config = dict(
    num_key_value_heads=8,
    norm='layernorm',
    tie_word_embeddings=True,
    init='normal',
    init_std_down=0.00666,
    dataset='wikipedia_en',
)
Each number is 128 + 24 x the weight over its row's rms, rounded and kept within 0 to 255. Layers, rows and columns count from 0. The size above them is the row's rms in percent of the matrix's.

# layer 8 MLP up, 1024x256, rms 0.0568, rows 709-721, columns 0-127
size [103  89 104  93  89 120  95 117  96 110 102 102 100]
[[140 132 145  79 161  96  99 158 138 139 152 115 104 148 164 129 134 159 128  97 132 137 151 122 107 135 194 153 123 106 128 134 126 158 135 174 112 166 145 142 115  77 105 132 144 126 129 140 153 109 146 104 115 158 141 140 112 114 124 127 145  92  96 143 150 151  89 108 169  86 148 120 106 145 121 126 117  89 103 131  98 141 112 160 126 140 136 188 147  83 118 102 116  88 103 132 141 134  96 110 126 111  84 133 108 136 106 154 147 128 129 112  87 147 113 104 156 153 177 124 125 110 118 145 137 109 158 168]
 [178 151  90 122 119 137 117 152 105 146 133 115 110 166 142 156 107 104 170 133 141 138 123 100 169 113 175  95 146 151 125 112 157 109 130 150 142 167 124 149 103 115  98 124  84  97 155 125 138  84 103 159 134 130 116  98 131 178 152 120  90 120 132 130 160 114 121 154 167 126 141 119 115 131 150 133 132 141 118 162 149 150 133 137 134 138 134 119 145 127 125 121 152 106 132 152 114 113 128  88 121 120 152  98 108 121 165 146 119 131 137  93 138 139 138 152 181 128 139  90 134 132 120 127 102 139 121  67]
 [136 142  90 140  95  83 117 142 118 135 141 156 108 140  81  88 129 165 128  94 105 154 147  96  98 129 150 113 111 135 124 105 162 110 156  81 124 156  99 155 100 178 121  22 136 139 138 128 134 129 121 113 146 126 124 168 124 130 112 114 136 114 154 115 124  93 164  98 130 114 140  78 149 140 130 142 107 152 132 166 149 125 130 136  86 143 155 125  75 109 142 132 144 169 150 113 126 134 131 191  95 120 148 126 109 125 151 139 121 133 128  82  99 167 144 139 160  96  91 132 138 142 124 132 104  88 136  93]
 [128 103 110 123 115 112 122 131  96 142 106 140 137 132 136 129 164 128 144 140 144 134 127  97 152  86 119 116 143 132 107 125 144 148 120 152 128 196 126 151  76 158 143 150 156 142 105 129  95 114 165 105 130 172 154 103 149 110 144 134 145 129 126 113  84  92 120 123 109 104 106 145 140  89 166 161 140 135 152  97 171 144  99 156  88 128 124 136 109 171 107 135  94 103 102 120 127 124 123 137  96 144  88 102  90 129 145  97 141  97 106 134 108 106 140 117 158  76 135 111  98 141 124 104  95 117 123 138]
 [141 150 137  88 100 140 162 114 116 147 123 177 104  95 147 123  97 135 121 103 138 136 153 160 200  87 167 159 113 144 183 111 162 116 169  95 146  91 122 163  99 125 118 131 124  95 141 161 116  88 136 108 146 171 158 104 135 116 123 117 157 120 166 113 101  94 114 141 135 120 162 151 121 140 131 113 175 120 133  99 117 155 110 120 134 148 116 148 100 141 112 108 121 115 136 130 142 128 113 155 121  84  59 108 107  99 158 120  94 128 107 134 124 126 171 106 157 115 165 116 127  82 163  88 110 117 155 138]
 [127 130  73 119  91 117 118 143  95  88 137 126 100 142 125 110 116 133 139 139 111 137  84  72 111 128 140 141  19 126 107 133 147 122 148 145 183 144 113 177 118 141 147 104 114 173 108 163 133 104 162 154 133 141 137 128 122 122 117 102 124  84 150 135 135 123 116 108 107 109 161 134  95 137 126  96 133 139 131 123  98  93 112 154 161 129 127 153 141 110 137 110 114 130 154  88 116 137 113 129  91 141 178 150 102 125 128 128 172  76 126 112 105 151 165  98 105 136  75 125 157 170 123 126 121 114 151 106]
 [ 83 132  96 113 163 124 136 103 111 124 152 108 142 164 135 133  78 129 150  83 117 122 117 119 109 119 151 151 129  74 161 121 133 122  99 125 120 132 135 132 144 138 144  97 144 126  87 133 116 115 127 128 133 130 151  75 138 152 159 137 110 153 183  95 114  66 112 118 151 159 158 106 128 160 153 150 121 112 119 202 105 134 122 118 171 112 122 131 126 139 157 120 197  96 141 137 122 170  76 118  87 135 109 132 156 105 119 125 118  96 116 119 146 114 149 111 111 149 101 118 106 161 113 133 124 116 123 104]
 [140 131 104 132 131  97  95 123 108 123 164  82 129 115 116 139  77 164 166 121 109 128 115 123 136 116  82 205 104 123  92  65 117 152 123 137 137 129 147 158  64 106 166 145 115 149 134  98 120 117 116 148 113 121 158 151 135 142 102 136 137 135 105  91  92 115 152  56 132 129 114 162 128 107 115 141 131 111 151 146 108 119 137 153 118 152 177 141 129 128 133 149 123 145 128 117  97 134 142 139 141 137 127 113 136  81 148 151 110 129 139 103 120 149 138  94 124 113  87 161  79 141 129 128 117 135 120 130]
 [157 105 109 123 112 118 120 136 150 123 157 177  91 151 103 124  81 134 100 143 107 124 154 120 121 113 124 139  75 104 132 142 134  93 161 173 159 161 131 128 112 121 156 113  94 149 121 136 138 147 155 127 134 184 132 108 117 144 104 130 147  91 143 133 119 143 166 109 118 103 176 111  75 142 123 113  93  96 144 134 110 145 152 140 136 115 117 116 118  93 124 105 123 126 118  69 157 161 115  85 128 110 126 151  77 107 138 153 128 123 181 100 157 139 183 109 110  93  88 148 158 141 135 144 140 129 118 152]
 [133 110 130 117 104 119 124 147 145 101  77 154 140 125 153 140 115 181 177 126 135 112 122 105 138 128 116 127 103 135 113 116 109 107 155 129 179 129 129 158 105  97 131 158 125 122 165 147 149 136  69 133 134 197 115  94 142 122 107 130 123 112 147 142 140 101 162 117 145  93 143 107 152 114 149 162 145 135 142 132 134  87 131 147 125 167 110 149 158 135 127 123 135 107 118 131 140 141  92 162 117 157 183 130  91  88 136 115 114  95 134 146  97 172 130 123 133 132 115 102 169 108 121 115 108 140 134 139]
 [158 117 186  90 126 148  73 169  93 100 119 146 117 158 160 122  99  97 133 130 127 137 144 115 128 131 134 141 128 132 150 156 145 141 148 138 125 138 127 145 134  80 132 109 175 113 126 110 131 122 111 121 114 140 147  97 151 128 122  88 129 106 122 135 140 116 101  80 119 164  99 135 140 134 156 190 156 148 165 150 110 158 134 171 125 135 118 135 111 179 142 113 175 134 148 118 132 118 104 108  72 135 116 109 135 124 124 138  97 130 111 137 116  90 122  95  92 136 122 119 107 171 152 155 135  82 100 112]
 [111 151 141 128  95 138 121 101 137 131 145 180 124 164 142 112 157 155 156  99 116 142 140 131 122 127 109 150 149 132 173  66 112  76 190 121 190 144 132 118 100 124 116 135 119 124 146 198 114 109  65  97 145 114  98 127 150 153 130 101 146 127 165  86 142 105 149  89 133  99 125 107 146 113 142  96 118 118 177 141 131 115 122 144 115 134 136 177 136 124 159  99 180 117 108 128 143 142 102 120 128 147 125 122 134  99 142 109 135 121 168 120 144 102 138  71 114 134  89 124 139 140 114 135 133 104 160 129]
 [101  79 138 154 125  92 106 121 165 133  90 134 145 150 172 118 135 139 160 136 126 111 154 147 123 139 177 130 134  94 150 100 164 145  83 119 205 172 150  95  91 134 150 124 133 155 131 147 135 141 143 112 145 120 144 124 116 140 110  96  94 139 119  95 131 141 129 152 100  88 110  93  96 137 148  97 174  93  93 135 114 128 129 147 120 111 110 168 124 144 155 118 107 177 137 100 138 101 115 145 155 110  83 149 152  94 127 126 145 117 166  98 105 104 145 127 105 109 135 112 144 161 137  93 100 129 131 109]]
# layer 8 MLP down (transposed), 1024x256, rms 0.0691, rows 709-720, columns 0-127
size [ 97  89 101  90  89 154  93 101 102 113 104 105]
[[110  78 110 150 129 125 136  99 123 166 118 152 112 124  89 115 165 158 165 137 112 170  73 130 147 157  90  90 141 155 151  82 130 105 131 149 131 119  44 120 167 145 168 129 128 139 162 148 116 170 135 144 124 101 123 143 169 139 151 166 138 112 117 123 108  99 131 138 111 159 141 149 107 110 120 119 151 112 135 113 172 123 149 196 155 121 160 127 112 131 168 106  86 133 178 116 103  97 163 131 107 132 114 131 144  86 114 158  86 115 132 181 100 109  84 161 106  85 151 147  83 146 155 128 134 138 129 142]
 [103 135 124 132 134 131 125 148 128  82 111  97 131 126 137  86 130 112 110 174  90 135 178 168 134 139 109 161 108 138  89 150 132 120 170 101 104 122 168 156 127 141 100 113 123 169 118 122 145 135 111 148 160 134  79 164 148 146  95 160 139 118  94 139 103 139  99 158 123  78 146 169 122 122 120 138 113 131 117  82 112 153 148 110 150 103 142  89 120  90 120 111 145 109 138 116 119 146  93 110 150 121 120 158 111 167 117  96 181 129 120 140 153 136 143  80 139  80 104 147  97 130 140 179 137 131 112 132]
 [109 108 168 119 135 115  99 111 113 129 131  73 103 105 117 125 147  85 118 146 120 113  97 203 155 166 112 153 155 161 107 161 138 139 101 136 111 122 196 138  78  35 128 122 102 136  74 102 142  89 142 149 117 152 142 100 127 136 136 101 114 135 112 140 133 127 144 145  86 190 119 137 102 114 130 146 136 103 128 120  90 130 138 120 128 142 152 149 150 123 134 188 111  98 130 141 148 205 123  99 111 106 109 120  87 115 119 152 134 114 135 147 173 105 137 107 113 164  86 108 148 143  87 116  92 161 117 124]
 [140 131 161 146 150 154 135 106 108  99 123 127  83 106 146 149 141 125 126 143 117 119 144 156 129 131 125 117 141 140 115 119 151 104 120 140 128  82 207 135 132 121 130 160 113 174 129 100 121  96 126 136  51 161 118 154 116 116 119 156 138 148 129 117 113 129 115 160 132 128 143 117 148 150 127 110 114 143 125 133  85 138 172 110 123 130 147 160 119  99 121 196 141 153 111 129 163 167 134  95 159 136 127 125  86  98 171 160 137 163 195  86 128 129 132 124  94 146 116 116 126 131  82 123 100 135 118 154]
 [105 124  79 130 142 175 122 152 190 116  95 129  99 132 173 156  86 130 107 141  80 104 143 162 112 162 100 112 102 127  46 115 122 157 132 168 101  91 138 130 123 132 141 153 159 146 151 139 133 155 118 107 114 106 147 126 156 183 122 162 135 137 124 147 172 120 145  76 106  98 129 107 104 142 122 134 106 147 134 158 161 106 118  78 140 128 114  84 146 155 123 119 110 120 115 105 176 159 109 164 118 152 140 131 139 103 106 157 150 125 152 165 113 146  70 137 126 147  95  88 167 169 111 144 113 159 127 135]
 [168 103  89 137  98 127 131 126 171  92 191 139 119 116 111 115 137  82  94 140 108 108 120 109 115 165 123 125 101 146  95 151 119 149 108 122 157 164 164 119 167 135 128 141 137 173 123 139 136  95 127  97 130 140 135 153 124 199 147 151  60 135 163 149 110 131 129 133 129 119 154 135 110 145 109 131 103 129 137 124 130 101 107 113 131 130 129 113 130  95 103 135 116 133  85 117 129 108 108 119 184 127 139 116 116 140 111  97 122 125 160 104 109 179 147 110 110 113 132 114 162 126 152  93 131 160 151 115]
 [ 90 146 115 130 135 130 136 126 143 151 103 116 121 114 114 134 156 126 163 149 159 147  99 126 119  65 139  72  89 147 113 153 106 126 121 118  96 128  93 130 131 139 121 132 148 100 142 114 152 124 109 114 125 126 117 157 135 134 128 115 116 131 137 120 120 130 145 104 131 154 112 100 137 105 123 126 133 126 132 116 123 115 136  46 135 134 196 135 171 115 129 129  87 112  95 139 119 110 113 165 128 126 104 112 114 146 109 109 165 145 182 104 136 170 104 144 123 153 169 135 145 139 119 143 134 153 114 139]
 [167 131 113 133 152 123 111  89 118 129 136  96 132 145 115 124 102 131 119 106 179 146 133 119 111 116  67 197 141 130 136 100 112 180 103 109 129 121 136  71 108 127 105 137  97 126 160 138 100  80 126 189 123 109 139 175 121 100 113 119 120 128 100 140 136 146 150 101 131 132 106 144 123 131 113 157 173 108 153 107 140 168 149 144 101 149 150 117 148 135 128 154 129 130 153 160  91  96 196 151 163 113 123  99 144 127 138 126 106 108 109 133 105 167  68 141 176 119  93 151  92 118 152 107 150 156 122 139]
 [ 96 128 111 110 125  84 142 160 127  90 146 128 129 148 135 120 139 135 109 123  83 135  83  90  95 132 122 147 106 132 152 141 145 121  93 111 153 140 116 153 110 136 145 140 130 170 136 124 161 111 133 155 104  81 141 105 177 149 153 104  80 125 124 149 134 139 101 121 100  90 137 102 111 152 129 150 132 164 172 132 160  96  97 178 149 124 151 120 143  80 140 147 126 127 102 129  84 103 132 161 115 139 123  95  86 127 123 157 137  70 115 131 123 158 127 114 126 115 136 141 107 150 149 123 135 146 125 153]
 [132 155 117 137 154 178 118 123 115 130 148 100 113  98  95 133 124 119 112 127 106 160 144 103 155  94 142  90  86 100 116 154 119 120 104 113 119 123 112 124 140 134 133 156 160 108 166 132 101 113 108 118 147 154 132 138 155 125 118 122 185 147  85 100  64 142 125 136 133 139 107 133 127 116 167 112  78 175 125 124 134  85 139  90 119 178  91 171  88 135 122 151 161 155 133  99 114 126 116 169 153 106 133 164 124 117 143 118 141 143  92 108 169 159 147 118 143 133 125 109  99 125 178 144  88  80 111 140]
 [130 141 133 124 152 151 154 131 189 126  94 136 140 103 115 120 131 191  91 144  98 171 102 100 116 148 139  75 105  97 114 136 138 134 110 122 123 150  97 131 167 108 154 136 147 157 137 130 117 116 106 153 165  85 149 126  88 119 126 138 128  96 158 182 109 145 142 135 137 168 180  78 105 136 145 126 113 157 143 112 142 108 142  94 171 114 142 153 118 139 126 125 122 140 140 159 118 119 124 149 116 107 149 103  83 108 132 161 171 130 148 140 164 106 135 107 130 142 118 107 130 134 155 112  70 157 139 124]
 [119  90  90 129 170 142 178 115 142 160 114 136 172 109 105 144 117 146 102 141 142 155 119 154 124 108 107 121 205 152 105 109 137 129 124 167 108 115 129 109 134 141 167 117  86 149 127  95 118 118 109 116 126 135  86 167  98 115 101 157 145 152 144 141 101 145 100 171 146 100 107 117 124 144  97 132 103 143 141 116 154 141 151 100 112 130 140 110 152 118 136 146 156 121 139 117 107 114 138 171 146 143 144 110 142  98 125 122 145  88 141 118 151 124  83 129 122 148 136 129 161  74 101 138 126  68 137 143]]